python train.py --num_key_value_heads=2 --intermediate_size=256 --qk_norm=true --init_std_o=0.0 --max_steps=10259
Each number is 50 + 10 x the weight over its row's rms, rounded and kept within 0 to 99. Layers, rows and columns count from 0. The size before them is the row's rms in percent of the matrix's.

# layer 3 attention query, 64x64, rms 0.251, rows 0-31, columns 0-63
110:62 37 41 51 45 50 53 38 37 63 45 55 79 61 40 53 42 61 53 54 76 31 49 43 50 39 62 38 53 64 71 47 49 47 69 46 39 49 58 49 38 58 50 47 50 69 39 51 37 61 50 48 53 46 52 57 41 45 40 59 44 49 47 52
080:33 44 50 48 56 49 33 44 51 44 43 49 45 51 63 46 50 50 44 49 41 50 57 41 43 47 28 71 37 26 50 60 51 58 41 51 61 40 49 27 64 62 59 47 65 24 50 62 46 51 37 48 37 46 52 48 44 43 52 57 60 44 39 61
094:44 43 61 50 45 39 61 48 47 79 26 47 63 50 31 58 44 47 54 62 45 45 63 47 56 33 35 40 53 51 71 52 49 57 46 36 45 36 65 35 39 55 56 44 45 48 45 46 54 57 33 58 40 41 53 56 38 53 47 51 62 62 47 52
082:59 64 48 44 40 80 49 52 61 40 58 61 37 56 62 48 65 53 44 42 45 43 60 47 38 36 71 60 50 54 38 39 50 50 42 36 37 49 35 67 40 56 39 57 41 52 59 64 55 45 53 36 43 59 49 36 57 48 56 53 42 42 66 45
079:48 51 64 52 61 46 44 40 33 50 44 41 54 48 35 56 43 44 66 48 41 49 54 56 72 62 33 59 35 53 49 57 38 53 33 52 68 36 38 45 73 51 62 37 66 49 52 45 57 67 48 65 56 52 38 54 36 58 47 43 60 55 47 44
081:68 41 47 45 44 56 75 53 72 56 50 46 78 65 45 41 46 52 66 38 67 48 48 38 56 36 47 57 39 51 54 58 45 57 52 43 50 34 50 49 44 55 68 38 43 60 57 63 56 48 56 52 50 44 58 64 42 41 65 38 55 43 49 48
104:45 65 35 37 56 46 49 72 43 58 38 68 54 57 48 36 42 45 54 56 68 48 55 57 55 58 40 26 61 39 44 61 52 68 63 53 51 51 47 45 34 61 40 45 48 36 63 62 61 31 51 37 62 49 50 57 61 46 42 49 45 43 58 54
107:61 45 50 31 40 68 56 55 65 62 55 42 41 46 32 55 44 45 56 67 38 50 47 48 64 53 54 62 42 59 50 74 64 61 58 46 47 47 49 49 23 44 45 62 38 52 54 62 52 56 43 49 46 59 54 51 52 53 55 43 62 56 33 69
079:25 53 38 46 62 51 53 39 58 30 55 37 78 50 60 52 60 60 48 46 44 45 34 52 29 60 50 52 48 60 52 46 68 46 54 44 43 52 37 47 46 56 48 47 50 47 39 72 53 56 41 49 40 47 53 54 49 39 46 38 46 52 40 75
099:55 51 61 50 44 51 55 52 43 80 30 45 59 54 36 56 38 48 57 67 63 41 63 51 59 37 42 37 54 60 74 66 61 56 61 45 47 39 51 47 51 55 38 47 54 55 44 28 57 43 46 57 65 42 50 52 49 56 43 59 62 64 54 44
068:26 51 58 47 44 56 54 62 70 48 74 55 32 57 51 60 62 52 40 54 58 42 58 68 37 52 49 51 45 63 30 41 50 40 46 49 44 51 48 62 60 34 48 42 34 45 54 43 70 45 60 42 58 49 58 48 45 46 50 50 29 53 48 40
095:43 46 47 59 43 37 62 42 62 65 41 46 61 59 32 45 61 57 48 69 45 56 63 47 44 19 47 61 52 46 62 56 56 57 50 32 45 37 53 49 27 64 58 48 47 48 49 34 54 54 34 47 43 56 58 66 47 50 49 44 60 62 51 57
116:44 52 53 51 46 68 38 58 55 26 54 50 25 42 68 45 51 45 49 38 36 57 57 59 42 58 53 61 46 49 35 38 57 48 46 54 55 58 57 56 52 37 42 58 43 60 56 61 56 41 62 40 48 44 60 52 58 40 54 66 29 36 73 45
102:34 42 47 59 61 37 36 55 56 33 43 49 29 43 70 52 54 41 49 44 46 61 34 45 50 75 33 48 46 28 45 41 52 53 62 51 51 52 62 49 48 47 41 55 51 52 57 62 44 55 39 53 74 68 43 54 61 44 42 43 54 59 53 51
095:42 52 52 52 56 40 34 45 57 53 44 45 53 51 54 56 40 57 53 54 38 54 48 53 43 47 66 54 44 37 62 49 37 48 54 69 42 29 58 55 44 37 58 42 58 32 42 80 47 29 50 26 45 44 31 66 50 47 39 49 46 53 49 49
104:34 70 55 39 50 59 54 31 58 54 50 52 39 44 61 58 55 51 31 51 49 59 57 40 48 37 60 34 64 56 43 63 53 39 50 47 47 35 50 47 43 48 46 60 50 40 58 51 31 45 68 43 57 51 62 57 49 26 49 44 70 46 36 61
101:36 48 51 60 64 56 52 49 59 47 47 65 47 41 59 58 53 54 44 40 72 48 49 51 50 51 58 60 36 72 51 57 57 44 63 37 38 50 54 54 57 40 58 38 68 30 54 51 54 53 56 43 51 64 28 41 28 33 38 52 51 61 43 55
122:52 42 59 41 65 59 50 61 51 42 61 43 57 50 47 56 61 58 51 38 42 50 67 59 59 51 56 65 50 43 38 25 54 50 78 54 59 61 48 58 53 37 38 35 66 60 59 39 40 48 36 61 61 54 33 45 49 38 55 46 62 49 37 49
097:38 43 58 45 42 51 57 22 70 53 36 65 46 52 69 47 59 54 61 63 30 55 55 54 49 38 68 73 58 52 56 52 61 41 59 58 49 44 58 53 51 56 44 59 37 45 48 39 50 58 57 64 50 45 53 61 44 47 54 40 57 33 40 57
123:43 66 53 39 60 63 87 48 44 42 53 58 45 55 54 47 48 50 54 57 42 57 44 37 42 50 51 31 51 53 40 60 44 52 58 53 53 23 50 54 62 53 39 42 31 42 44 33 41 43 52 48 45 41 51 49 73 42 47 48 65 56 49 47
090:57 60 42 47 49 50 63 47 48 64 43 46 42 48 60 42 38 53 63 62 56 49 46 46 48 51 44 48 41 73 74 64 68 43 27 44 46 37 45 63 54 65 43 58 57 50 63 49 44 46 49 54 48 46 60 52 67 48 50 23 38 41 64 43
099:52 45 49 60 53 26 42 55 26 44 60 60 60 52 48 32 45 62 52 45 63 33 45 47 51 53 53 54 61 57 45 52 45 48 50 49 47 48 59 51 66 54 36 48 13 50 48 45 47 57 59 55 66 58 65 58 42 45 46 53 64 48 43 35
101:48 42 52 40 36 50 53 65 63 55 63 58 52 56 45 47 65 63 43 43 67 42 43 60 47 43 56 53 48 43 54 33 61 34 61 54 58 68 54 47 57 40 55 31 55 59 49 51 34 55 45 56 50 73 52 28 47 54 61 54 36 59 40 31
089:57 51 39 52 60 07 55 51 53 57 53 54 54 54 68 62 58 60 46 38 40 66 42 53 46 52 45 64 55 45 44 44 54 65 46 55 48 50 47 59 29 51 51 38 44 61 65 54 47 62 44 59 49 69 49 50 54 54 55 48 39 59 34 56
088:61 46 47 46 43 49 41 73 57 56 44 30 36 49 61 40 34 44 44 42 50 37 35 49 51 66 52 49 56 41 47 61 47 47 53 62 57 61 58 38 63 45 61 69 60 28 50 44 58 51 39 42 29 52 53 44 30 48 48 57 53 46 66 44
099:33 52 54 72 51 54 66 48 35 46 49 60 37 57 55 45 41 45 66 46 40 41 58 40 59 44 72 45 42 49 52 50 39 64 65 60 54 36 57 57 46 66 60 55 57 60 62 55 50 70 42 49 54 45 56 49 38 54 53 48 33 51 67 67
084:58 35 35 48 51 53 70 42 60 53 45 46 77 45 35 40 50 80 48 42 51 41 63 53 41 28 43 46 51 48 54 38 51 51 51 47 42 40 43 28 54 55 50 45 54 44 51 60 55 48 55 38 55 48 38 53 64 31 55 53 60 55 58 57
097:60 57 40 51 52 64 61 52 41 61 43 45 63 55 45 54 46 61 50 41 53 52 60 35 47 50 47 59 41 47 53 57 64 58 48 57 41 37 52 49 36 69 49 49 37 59 39 20 53 60 60 34 31 50 39 48 68 52 26 52 59 52 63 61
097:73 64 50 30 55 65 53 46 32 63 41 56 53 56 50 48 54 57 48 46 64 40 43 62 60 58 49 51 22 54 47 65 52 58 27 52 58 25 57 57 51 52 56 62 59 64 49 48 54 32 53 38 54 54 51 53 46 55 45 59 52 54 54 43
100:14 51 50 50 50 47 45 76 53 40 42 41 46 55 63 52 52 52 44 55 38 49 51 48 38 62 45 49 30 47 43 44 61 43 46 50 44 61 53 68 65 59 45 32 56 50 61 48 48 49 51 69 51 32 50 62 57 43 43 47 49 62 35 57
091:54 52 47 50 41 39 45 33 35 56 62 42 35 46 51 36 50 72 46 38 57 51 46 35 40 65 54 50 37 33 55 48 45 52 51 62 44 48 45 41 44 62 43 50 41 56 68 40 72 56 78 62 58 49 65 46 39 59 45 49 56 43 50 52
100:58 38 60 45 54 51 52 48 38 66 45 51 48 55 44 48 59 65 50 57 54 38 39 32 49 49 55 29 39 39 69 58 52 45 47 45 40 48 69 61 49 40 42 53 61 40 70 50 52 47 52 55 57 42 36 66 39 60 48 66 30 32 56 34
# layer 3 attention key, 64x64, rms 0.241, rows 0-31, columns 0-63
091:66 54 60 53 55 38 60 53 50 60 35 43 64 64 40 42 52 54 57 68 66 30 27 55 49 38 45 40 58 36 65 47 47 44 43 47 50 43 60 56 41 50 63 55 54 54 52 49 37 51 45 59 65 65 43 36 39 55 47 41 64 70 44 45
057:50 57 47 38 39 46 68 61 40 56 53 41 62 47 50 53 61 47 46 50 36 62 64 63 55 33 41 83 56 66 36 75 65 51 56 43 39 53 43 63 48 37 49 61 61 57 57 45 55 39 58 40 47 59 46 53 48 59 56 48 46 54 51 50
104:66 50 57 55 41 35 56 48 50 59 43 44 57 51 46 33 50 69 39 51 59 44 34 58 45 43 47 40 50 51 64 60 37 50 62 36 47 44 59 41 36 57 60 61 57 31 45 60 45 61 30 51 52 42 58 48 32 48 45 36 76 51 36 52
074:44 60 58 32 73 69 53 61 40 45 63 51 53 51 47 56 53 43 49 67 70 48 48 52 47 39 36 72 60 53 47 39 60 60 63 50 33 49 61 50 51 49 53 49 36 66 48 53 48 28 47 45 40 54 50 47 65 40 55 70 48 50 51 50
079:41 48 35 51 37 61 51 55 63 37 61 58 27 44 51 69 47 48 58 44 33 64 60 44 62 50 60 54 30 46 49 72 57 41 56 57 45 54 29 57 52 62 59 57 60 55 51 38 55 46 61 53 37 52 51 30 40 46 58 50 41 45 59 45
082:76 28 45 55 55 37 65 45 41 54 60 50 45 68 48 46 64 56 52 47 40 60 59 42 49 56 58 39 49 52 57 37 58 52 22 54 58 38 54 47 42 51 66 57 55 73 50 44 26 43 48 37 48 51 54 46 53 58 42 53 45 48 39 44
103:35 58 56 38 56 52 37 59 54 62 45 50 63 57 39 42 42 35 65 54 62 50 49 53 52 58 45 31 48 37 53 47 70 52 33 49 60 55 40 43 27 49 43 49 48 52 55 44 33 34 68 50 72 36 55 62 45 38 42 60 45 49 45 49
105:42 47 49 41 56 39 37 57 44 34 57 43 36 52 65 58 42 45 45 57 35 59 55 59 51 69 43 72 33 34 39 56 46 51 62 54 66 57 48 48 55 43 38 61 49 47 64 48 23 51 63 51 61 48 53 54 57 51 62 48 49 29 52 56
069:57 48 56 47 43 34 31 53 43 67 58 38 30 62 40 46 51 38 51 55 56 57 72 34 61 53 60 46 39 64 40 51 47 43 56 59 46 56 50 51 61 44 54 45 36 41 54 50 65 54 81 52 43 51 52 38 57 55 57 48 60 54 58 33
111:59 42 54 56 54 43 52 54 56 54 41 43 53 52 46 29 58 67 41 51 63 40 38 52 32 41 46 38 59 38 62 54 51 44 55 47 46 33 66 49 33 55 63 66 56 40 43 43 27 59 40 48 60 48 56 48 38 52 47 41 75 62 38 50
072:25 51 50 45 57 57 45 45 42 34 59 67 47 60 48 59 49 47 54 50 49 56 39 62 60 60 52 58 55 48 46 35 42 70 32 45 44 62 39 41 61 42 48 44 50 51 50 52 50 37 36 60 27 62 62 56 54 44 44 58 30 46 71 41
116:61 53 53 42 43 42 61 53 46 59 45 44 57 53 52 39 53 60 47 57 65 48 42 59 42 28 50 44 52 57 55 56 36 50 57 35 53 43 55 52 44 51 51 63 46 41 46 60 34 60 23 43 69 50 47 54 41 53 51 47 83 60 27 51
154:43 57 48 51 44 64 40 53 51 34 55 50 28 52 55 60 55 48 48 38 28 56 63 47 52 65 60 62 31 43 41 47 61 53 45 61 45 56 40 48 61 44 43 52 50 62 63 58 61 38 67 49 34 53 42 48 59 41 52 63 23 46 63 48
093:31 51 37 55 34 71 54 51 71 34 37 55 39 46 69 48 52 41 51 31 43 54 50 39 55 48 67 38 39 43 44 61 51 38 51 51 46 48 37 40 60 53 64 42 60 51 42 62 58 42 60 54 45 63 64 60 51 46 41 40 45 58 43 58
113:61 47 55 45 35 46 53 37 44 59 50 45 68 62 39 32 42 51 42 70 68 42 66 49 56 34 44 54 53 54 54 54 53 60 44 48 45 44 68 51 30 54 45 41 52 48 49 56 50 46 48 38 64 58 38 54 34 42 50 59 62 77 35 48
090:51 66 53 50 45 55 09 53 56 41 46 41 43 56 54 46 59 38 43 46 43 50 51 40 64 47 33 41 49 42 34 39 64 62 44 55 40 36 49 58 48 43 55 57 46 52 60 39 47 43 50 37 45 43 48 45 55 45 54 43 75 60 33 54
100:51 48 57 50 63 38 32 55 53 52 45 70 45 33 60 64 50 50 33 48 33 58 50 59 32 43 53 68 49 58 57 53 56 49 60 42 49 42 62 49 53 51 60 40 51 56 66 26 59 35 54 52 59 63 40 40 38 36 53 49 43 41 33 57
116:37 43 40 40 46 75 49 37 70 43 64 55 33 58 56 60 66 56 47 40 43 58 66 47 56 49 55 66 34 55 45 35 66 36 67 55 48 46 51 50 51 50 47 43 52 48 50 44 50 61 64 63 35 58 48 56 55 33 53 42 39 47 37 48
101:52 56 50 47 44 47 48 51 30 41 49 42 57 49 52 55 49 41 44 59 41 46 52 57 49 29 68 57 49 47 48 64 39 42 34 50 55 51 38 49 49 31 59 63 50 55 65 28 35 27 54 47 31 38 52 65 43 51 54 40 51 34 36 39
085:41 70 38 50 66 53 33 60 32 37 50 59 52 46 48 54 45 53 35 48 55 70 42 41 64 51 62 36 54 52 48 44 38 60 62 46 63 62 50 38 68 45 59 55 49 56 53 49 54 30 40 47 39 36 58 55 55 39 54 60 64 63 44 56
083:58 56 55 47 63 71 47 73 39 63 36 39 46 47 48 40 37 41 71 56 58 40 55 48 45 44 49 56 49 64 64 41 46 53 62 34 53 47 46 60 43 46 28 37 59 48 33 43 38 48 32 43 49 44 69 61 50 48 46 42 51 51 49 49
089:33 49 46 57 57 41 36 61 42 57 51 39 50 42 44 43 42 53 60 33 49 56 59 44 59 58 69 47 60 45 35 60 56 33 36 50 43 51 52 40 63 53 68 47 21 62 41 48 35 58 57 67 39 36 45 47 56 52 56 52 49 61 36 44
099:39 53 43 31 38 58 50 50 60 71 58 53 60 50 48 55 41 36 53 57 54 44 35 63 45 33 64 56 50 49 64 41 65 58 50 48 58 50 55 55 66 37 38 43 59 55 55 46 62 46 20 56 44 64 61 59 65 42 56 61 45 50 53 45
091:51 52 37 47 60 48 45 41 52 67 54 57 34 58 52 41 67 66 46 41 27 58 61 42 52 51 35 62 45 57 57 56 54 51 68 57 56 58 42 36 54 29 55 33 44 58 59 68 52 56 51 60 47 58 62 58 39 63 44 48 41 29 53 52
107:65 56 49 45 51 46 52 59 55 33 50 33 39 36 57 52 46 55 44 46 36 49 40 45 64 54 48 65 48 49 53 64 51 38 35 62 40 56 40 31 48 53 65 65 52 48 43 37 26 46 43 49 65 49 61 60 30 60 55 59 41 44 71 47
103:42 63 54 58 56 50 67 48 40 59 49 36 66 38 60 52 38 45 60 51 44 55 46 44 43 50 42 47 40 51 53 54 44 55 64 46 54 43 50 63 56 53 49 43 41 57 71 58 75 54 65 44 65 39 67 41 31 50 65 57 33 37 34 58
096:55 46 59 42 36 51 55 65 48 47 67 49 71 44 54 40 44 55 48 56 72 49 64 43 31 43 40 32 42 52 59 60 55 46 53 43 49 39 53 44 51 43 54 35 48 54 43 36 30 33 54 36 47 43 60 40 40 35 50 71 53 43 47 38
094:62 48 43 63 49 54 57 53 39 45 50 69 48 39 51 58 46 58 42 34 53 59 36 47 50 79 56 52 38 51 55 63 60 34 62 58 51 37 40 48 63 46 48 48 30 43 48 53 62 58 58 39 44 50 24 65 41 55 37 49 54 39 54 49
089:61 52 48 50 62 61 53 47 44 42 43 66 55 64 49 52 63 41 72 50 50 44 31 65 59 54 55 39 39 53 70 44 41 50 52 60 53 25 44 52 58 44 53 69 52 58 44 51 44 33 38 47 62 53 51 47 33 56 37 68 50 61 61 47
104:56 61 38 43 37 56 50 46 60 68 40 44 44 55 43 64 51 49 36 46 34 37 76 52 60 53 48 61 33 47 40 48 57 50 49 58 50 56 51 58 67 65 48 41 60 47 52 57 30 55 49 61 38 38 39 46 66 60 63 47 31 62 52 50
085:61 46 41 64 32 34 40 29 36 61 66 49 48 41 49 47 54 61 44 54 50 49 30 44 42 58 39 33 61 27 54 42 48 47 51 56 34 46 55 48 46 49 33 53 51 49 54 37 45 51 50 40 51 61 65 30 33 54 63 60 45 48 52 45
099:61 56 42 53 60 40 31 59 26 62 40 45 37 63 59 47 38 48 46 65 72 40 39 55 71 53 55 39 51 62 49 45 59 56 69 54 55 64 53 52 57 46 61 49 51 57 54 47 47 51 62 56 63 61 51 58 45 48 46 71 45 52 33 53
# layer 3 attention value, 64x64, rms 0.288, rows 0-22, columns 0-63
128:57 46 49 48 46 42 38 41 62 40 34 90 68 53 58 46 54 61 56 53 57 47 55 54 43 45 49 61 44 60 60 37 50 66 52 54 51 38 44 45 50 59 36 62 57 58 59 30 40 39 62 63 58 56 53 44 66 62 51 53 48 52 41 48
105:58 50 52 46 52 49 57 45 45 47 39 52 47 61 60 51 26 43 53 72 59 46 59 69 70 48 63 40 55 50 49 48 47 57 56 52 59 61 44 43 70 38 57 45 62 68 29 49 63 52 59 35 55 65 59 55 53 57 34 40 56 34 56 40
114:59 37 46 61 44 30 48 32 46 40 44 55 39 53 44 36 59 59 51 42 52 40 48 42 72 45 70 47 48 54 53 60 55 43 59 46 56 59 74 60 68 65 69 44 39 50 42 50 52 45 57 56 65 38 47 51 45 40 62 43 51 38 36 53
118:35 45 45 48 49 66 54 65 40 69 47 52 53 63 58 55 59 57 54 56 37 55 55 48 46 50 52 56 43 53 40 47 38 30 40 48 36 48 64 53 50 49 41 43 70 22 54 42 59 58 66 60 51 48 41 52 41 33 43 52 47 53 29 31
111:32 47 70 34 65 52 64 37 48 47 64 57 31 58 62 58 57 46 57 48 64 54 43 34 52 62 37 66 53 57 53 62 47 60 63 42 50 17 47 52 49 57 50 61 46 47 43 52 46 41 60 58 44 49 54 41 59 57 48 44 40 46 50 57
116:48 51 44 64 60 44 55 44 48 57 61 58 60 61 38 58 61 48 46 29 38 41 46 52 48 64 50 71 41 46 54 40 40 76 49 47 55 54 46 58 52 44 52 31 44 46 42 64 24 38 60 47 56 53 43 61 49 51 41 58 48 31 66 42
117:47 64 57 54 63 40 50 56 50 65 45 53 56 40 58 49 51 44 40 32 53 55 55 39 47 57 33 72 48 30 30 55 53 36 70 43 52 44 36 57 52 38 20 51 43 65 50 60 52 36 47 48 57 53 48 63 45 58 49 56 50 57 41 53
125:56 48 63 50 50 72 47 43 40 53 61 66 52 55 37 37 48 44 63 34 60 37 64 74 48 54 50 51 46 40 50 55 64 55 54 47 48 55 41 46 51 48 30 42 63 56 57 42 44 72 64 51 72 43 55 43 51 51 58 36 47 49 62 61
107:69 45 55 73 59 65 37 66 46 70 42 47 46 47 51 67 45 36 57 52 48 47 44 50 47 40 47 32 54 54 39 45 48 43 51 47 55 49 66 53 52 55 66 65 41 35 49 48 37 54 50 56 70 42 54 39 65 59 57 43 53 44 62 31
117:49 51 39 55 58 65 42 39 62 53 63 36 51 65 44 30 46 43 45 47 51 41 45 55 39 45 34 65 49 54 44 53 47 29 38 47 50 40 49 43 49 32 70 44 34 47 61 19 46 43 48 50 44 68 48 41 44 60 46 57 44 43 43 56
109:55 60 58 65 34 58 40 46 36 52 54 58 57 55 55 52 59 56 45 65 36 41 39 55 62 52 41 43 61 66 40 30 56 41 72 39 38 60 41 72 41 41 51 60 68 43 43 57 64 50 45 52 48 32 51 44 34 53 52 53 49 49 56 53
115:63 53 50 36 57 58 41 67 77 44 46 64 35 52 37 49 55 60 37 35 57 49 51 53 44 54 53 42 27 52 34 43 51 68 38 45 46 60 49 56 58 52 46 60 52 57 40 38 68 43 45 45 47 39 63 62 44 43 30 58 48 45 51 55
107:38 57 48 48 74 48 36 30 53 45 49 37 41 65 36 55 29 60 39 49 43 42 63 68 51 44 47 58 65 57 45 41 47 63 56 56 38 49 35 43 43 46 39 53 51 47 51 48 52 35 48 38 63 45 45 50 63 35 51 33 65 41 43 48
113:51 49 43 40 67 65 59 43 27 34 48 61 39 51 52 66 54 42 36 51 39 40 54 53 42 53 59 34 57 42 55 52 39 42 54 55 47 44 40 51 30 43 53 52 34 53 42 42 65 62 42 42 58 57 68 39 59 54 52 60 44 45 26 40
119:51 32 51 45 58 60 47 44 44 54 41 68 50 33 48 42 50 29 64 47 49 50 60 63 44 49 37 66 63 60 40 39 48 57 48 44 62 55 41 54 50 59 63 54 50 56 51 51 44 54 47 35 46 53 41 41 21 37 38 74 51 50 35 58
112:50 55 38 44 25 48 59 42 38 45 43 43 54 65 49 60 51 57 36 48 49 44 32 46 47 66 49 52 62 52 37 68 63 46 39 47 42 53 68 51 50 35 40 53 68 58 49 48 21 56 41 47 51 34 55 36 50 49 61 61 51 45 42 44
111:58 56 46 62 35 40 51 58 60 52 40 61 40 67 51 36 52 64 52 47 40 43 65 49 57 42 41 55 73 39 65 43 42 49 63 60 36 40 56 44 46 43 68 60 50 73 55 48 48 59 63 57 46 55 52 46 38 42 26 43 47 57 53 46
113:48 43 77 41 46 50 56 50 42 58 61 50 38 52 64 41 54 64 66 42 66 72 56 75 46 45 46 55 59 61 46 67 57 48 52 44 44 56 61 62 52 63 48 47 40 54 47 49 63 40 32 53 65 50 55 54 58 48 43 73 49 51 55 44
121:59 32 47 54 57 47 42 39 51 50 28 40 41 35 41 53 57 52 57 49 47 37 50 36 38 41 37 38 55 47 55 44 38 67 62 34 41 33 54 44 61 47 50 26 59 59 53 47 56 60 35 63 45 63 38 48 56 50 60 46 38 63 55 61
119:68 45 53 47 46 44 51 60 58 35 61 37 57 41 35 48 71 49 52 62 60 64 58 61 48 48 58 62 53 63 57 38 30 48 84 56 52 61 52 51 52 30 43 50 49 48 53 58 45 70 35 59 54 48 48 53 54 41 42 53 45 46 49 49
128:31 68 63 45 43 47 47 44 47 47 36 43 50 47 43 51 67 49 45 51 48 53 46 65 62 56 55 46 35 52 57 38 71 53 60 19 56 54 61 28 45 42 64 57 45 57 51 38 39 56 53 54 33 58 57 50 42 42 54 56 47 49 68 45
107:31 35 55 65 26 54 57 51 74 33 47 45 50 56 39 52 51 34 42 45 62 57 56 43 53 55 39 38 41 62 54 49 40 50 50 54 57 44 41 51 57 53 43 38 56 54 75 61 44 52 59 40 59 42 63 27 39 54 60 50 50 41 47 47
124:39 51 37 37 45 54 38 54 41 44 46 70 42 62 46 56 44 45 39 64 54 63 56 49 33 55 39 51 49 38 62 36 72 50 53 58 52 40 58 41 57 45 70 56 51 34 51 64 64 37 45 53 57 54 68 71 50 40 55 57 54 42 51 62
# layer 3 attention output (transposed), 64x64, rms 0.24, rows 0-21, columns 0-63
126:46 46 53 57 43 55 56 47 41 67 59 19 34 43 39 64 49 57 47 55 35 53 42 35 41 54 46 59 50 44 54 73 44 36 50 53 56 58 53 39 56 53 42 49 39 46 48 60 67 52 41 47 47 46 56 67 34 44 52 51 26 35 56 58
106:47 54 49 52 60 43 51 48 51 56 57 52 66 58 33 55 73 57 51 42 55 56 47 20 41 40 39 64 49 51 33 39 43 55 54 47 31 52 64 64 39 62 45 54 48 38 48 36 34 56 35 54 45 37 51 44 54 64 63 67 53 48 49 58
110:47 66 61 33 61 57 41 56 61 73 57 51 56 46 49 61 44 39 45 59 42 77 53 45 40 45 48 51 54 55 62 51 49 63 41 55 55 44 31 59 34 44 37 51 67 55 47 43 49 42 33 40 46 64 52 48 46 71 38 39 60 53 54 53
112:59 54 53 54 52 41 51 36 51 24 35 56 55 33 59 44 46 42 48 29 53 50 34 53 49 52 37 53 55 46 57 53 53 66 58 51 53 37 44 36 52 39 58 57 20 66 57 62 55 42 44 47 46 45 56 54 52 65 53 45 62 43 71 60
112:69 58 51 58 34 35 43 54 47 41 45 50 44 45 60 50 51 71 46 61 38 62 59 52 32 45 60 41 41 53 38 34 45 48 34 60 50 58 51 50 53 61 55 32 53 62 59 43 60 62 50 26 57 49 49 66 29 48 54 50 48 34 48 56
124:58 51 57 33 52 56 40 57 59 38 36 38 42 45 69 52 45 54 52 55 50 55 54 39 48 41 42 46 66 54 42 50 53 36 44 55 59 55 55 36 44 61 52 68 55 65 48 34 80 63 49 53 53 36 51 43 63 44 41 44 33 73 51 48
115:45 42 41 58 49 51 50 47 43 33 38 46 45 60 44 45 40 56 63 68 40 35 53 62 54 45 53 37 56 48 76 34 48 75 38 60 55 57 61 45 32 55 55 55 49 37 58 43 45 64 65 51 44 36 54 42 57 49 45 55 47 42 59 33
110:57 43 41 53 57 22 55 50 56 44 39 39 43 49 54 68 55 52 29 66 47 56 44 33 71 59 55 52 56 63 46 50 48 51 56 49 46 41 57 44 41 54 60 50 39 39 48 51 48 41 29 53 31 61 46 56 51 42 34 76 42 49 44 46
115:48 55 54 22 50 45 54 37 57 39 61 45 62 42 37 35 47 60 57 42 48 33 47 43 55 57 57 58 49 34 58 56 53 47 53 64 42 47 46 52 42 48 44 30 60 59 57 64 48 43 52 48 38 57 37 35 36 39 48 59 76 66 50 64
120:47 61 45 41 37 34 61 63 43 50 23 52 63 48 53 55 42 36 57 42 42 69 61 51 52 65 47 38 58 52 51 51 50 62 56 49 54 53 62 63 57 57 29 47 44 56 50 62 52 53 52 64 61 43 48 61 54 25 64 40 53 60 43 36
103:49 45 47 38 68 40 49 59 53 46 61 55 45 44 45 48 45 41 48 28 58 47 52 33 42 42 55 45 35 10 62 52 53 56 47 61 60 53 60 30 48 51 55 41 26 51 46 48 41 44 52 46 57 62 48 47 58 57 53 61 59 50 41 38
109:31 41 53 61 55 40 65 50 51 48 51 36 56 49 56 46 59 55 49 70 45 65 55 45 54 44 48 62 66 32 55 40 60 36 54 54 50 58 53 51 43 36 50 64 52 37 43 70 46 57 56 51 69 58 39 37 59 70 65 46 35 59 44 62
106:56 47 40 43 35 51 65 62 48 45 52 64 54 47 63 48 68 37 64 55 59 56 38 35 44 65 42 48 36 43 39 52 50 48 56 35 64 59 65 62 55 52 48 50 51 59 33 42 56 72 51 45 38 59 54 48 49 56 47 79 48 56 63 45
109:55 57 62 50 40 39 49 60 78 47 47 37 46 56 39 47 53 43 69 44 56 61 64 56 54 46 47 58 38 37 27 36 59 49 53 36 56 57 49 56 63 55 52 39 53 35 51 59 24 51 49 56 44 48 35 51 47 51 47 41 61 49 70 46
120:59 73 43 55 45 41 50 55 46 41 58 46 37 78 43 50 50 64 48 52 63 60 50 49 55 60 60 31 52 48 49 62 51 42 52 54 42 47 60 43 38 40 26 40 40 54 43 44 46 47 50 54 51 48 42 53 83 61 56 51 40 56 66 47
115:39 48 59 42 61 40 41 57 62 42 70 56 52 38 36 53 58 32 70 51 46 56 51 55 66 48 50 35 47 54 49 25 44 45 55 48 42 47 44 42 38 52 56 47 33 48 43 51 64 57 60 51 47 56 41 67 37 58 26 34 63 54 49 51
111:41 54 51 60 59 65 42 49 47 50 56 48 55 22 43 65 38 32 52 59 42 50 43 54 52 49 61 50 39 64 46 65 68 58 56 47 63 68 51 56 54 61 34 44 42 45 51 41 49 50 34 53 59 40 41 59 64 53 69 71 43 57 52 60
113:56 60 50 72 56 39 47 58 52 42 43 51 31 41 52 58 48 56 31 61 43 47 42 35 55 56 55 32 38 49 55 38 41 56 53 51 56 34 41 54 47 42 41 46 61 58 67 48 23 55 57 32 42 50 29 55 48 63 53 38 48 45 38 54
119:50 66 52 44 24 51 63 60 45 54 66 60 58 50 49 53 38 54 48 60 52 49 47 57 69 60 69 63 48 41 40 63 54 46 36 64 60 69 51 65 41 59 54 65 55 46 51 58 51 26 54 47 46 41 58 50 55 50 45 42 48 31 42 57
112:29 54 47 68 53 50 54 55 50 58 42 53 48 58 55 54 34 49 51 40 45 32 32 40 60 47 47 30 49 33 37 64 63 57 24 35 45 35 53 50 38 58 59 46 56 41 50 52 57 32 61 41 50 55 54 45 55 50 52 45 50 63 46 68
127:58 39 35 65 60 46 54 58 50 51 61 56 40 56 47 39 32 45 56 48 51 39 53 44 44 40 44 55 57 46 38 62 47 48 37 81 40 46 45 62 53 55 45 48 43 49 36 52 60 59 45 57 80 40 37 66 59 52 37 46 57 47 35 56
108:45 48 56 52 61 50 41 59 18 55 44 52 37 40 56 53 53 68 58 49 51 63 48 58 45 59 69 55 40 45 44 60 55 53 44 48 28 39 51 50 49 51 53 66 40 40 41 29 50 44 41 59 44 52 44 74 45 43 28 53 56 58 45 60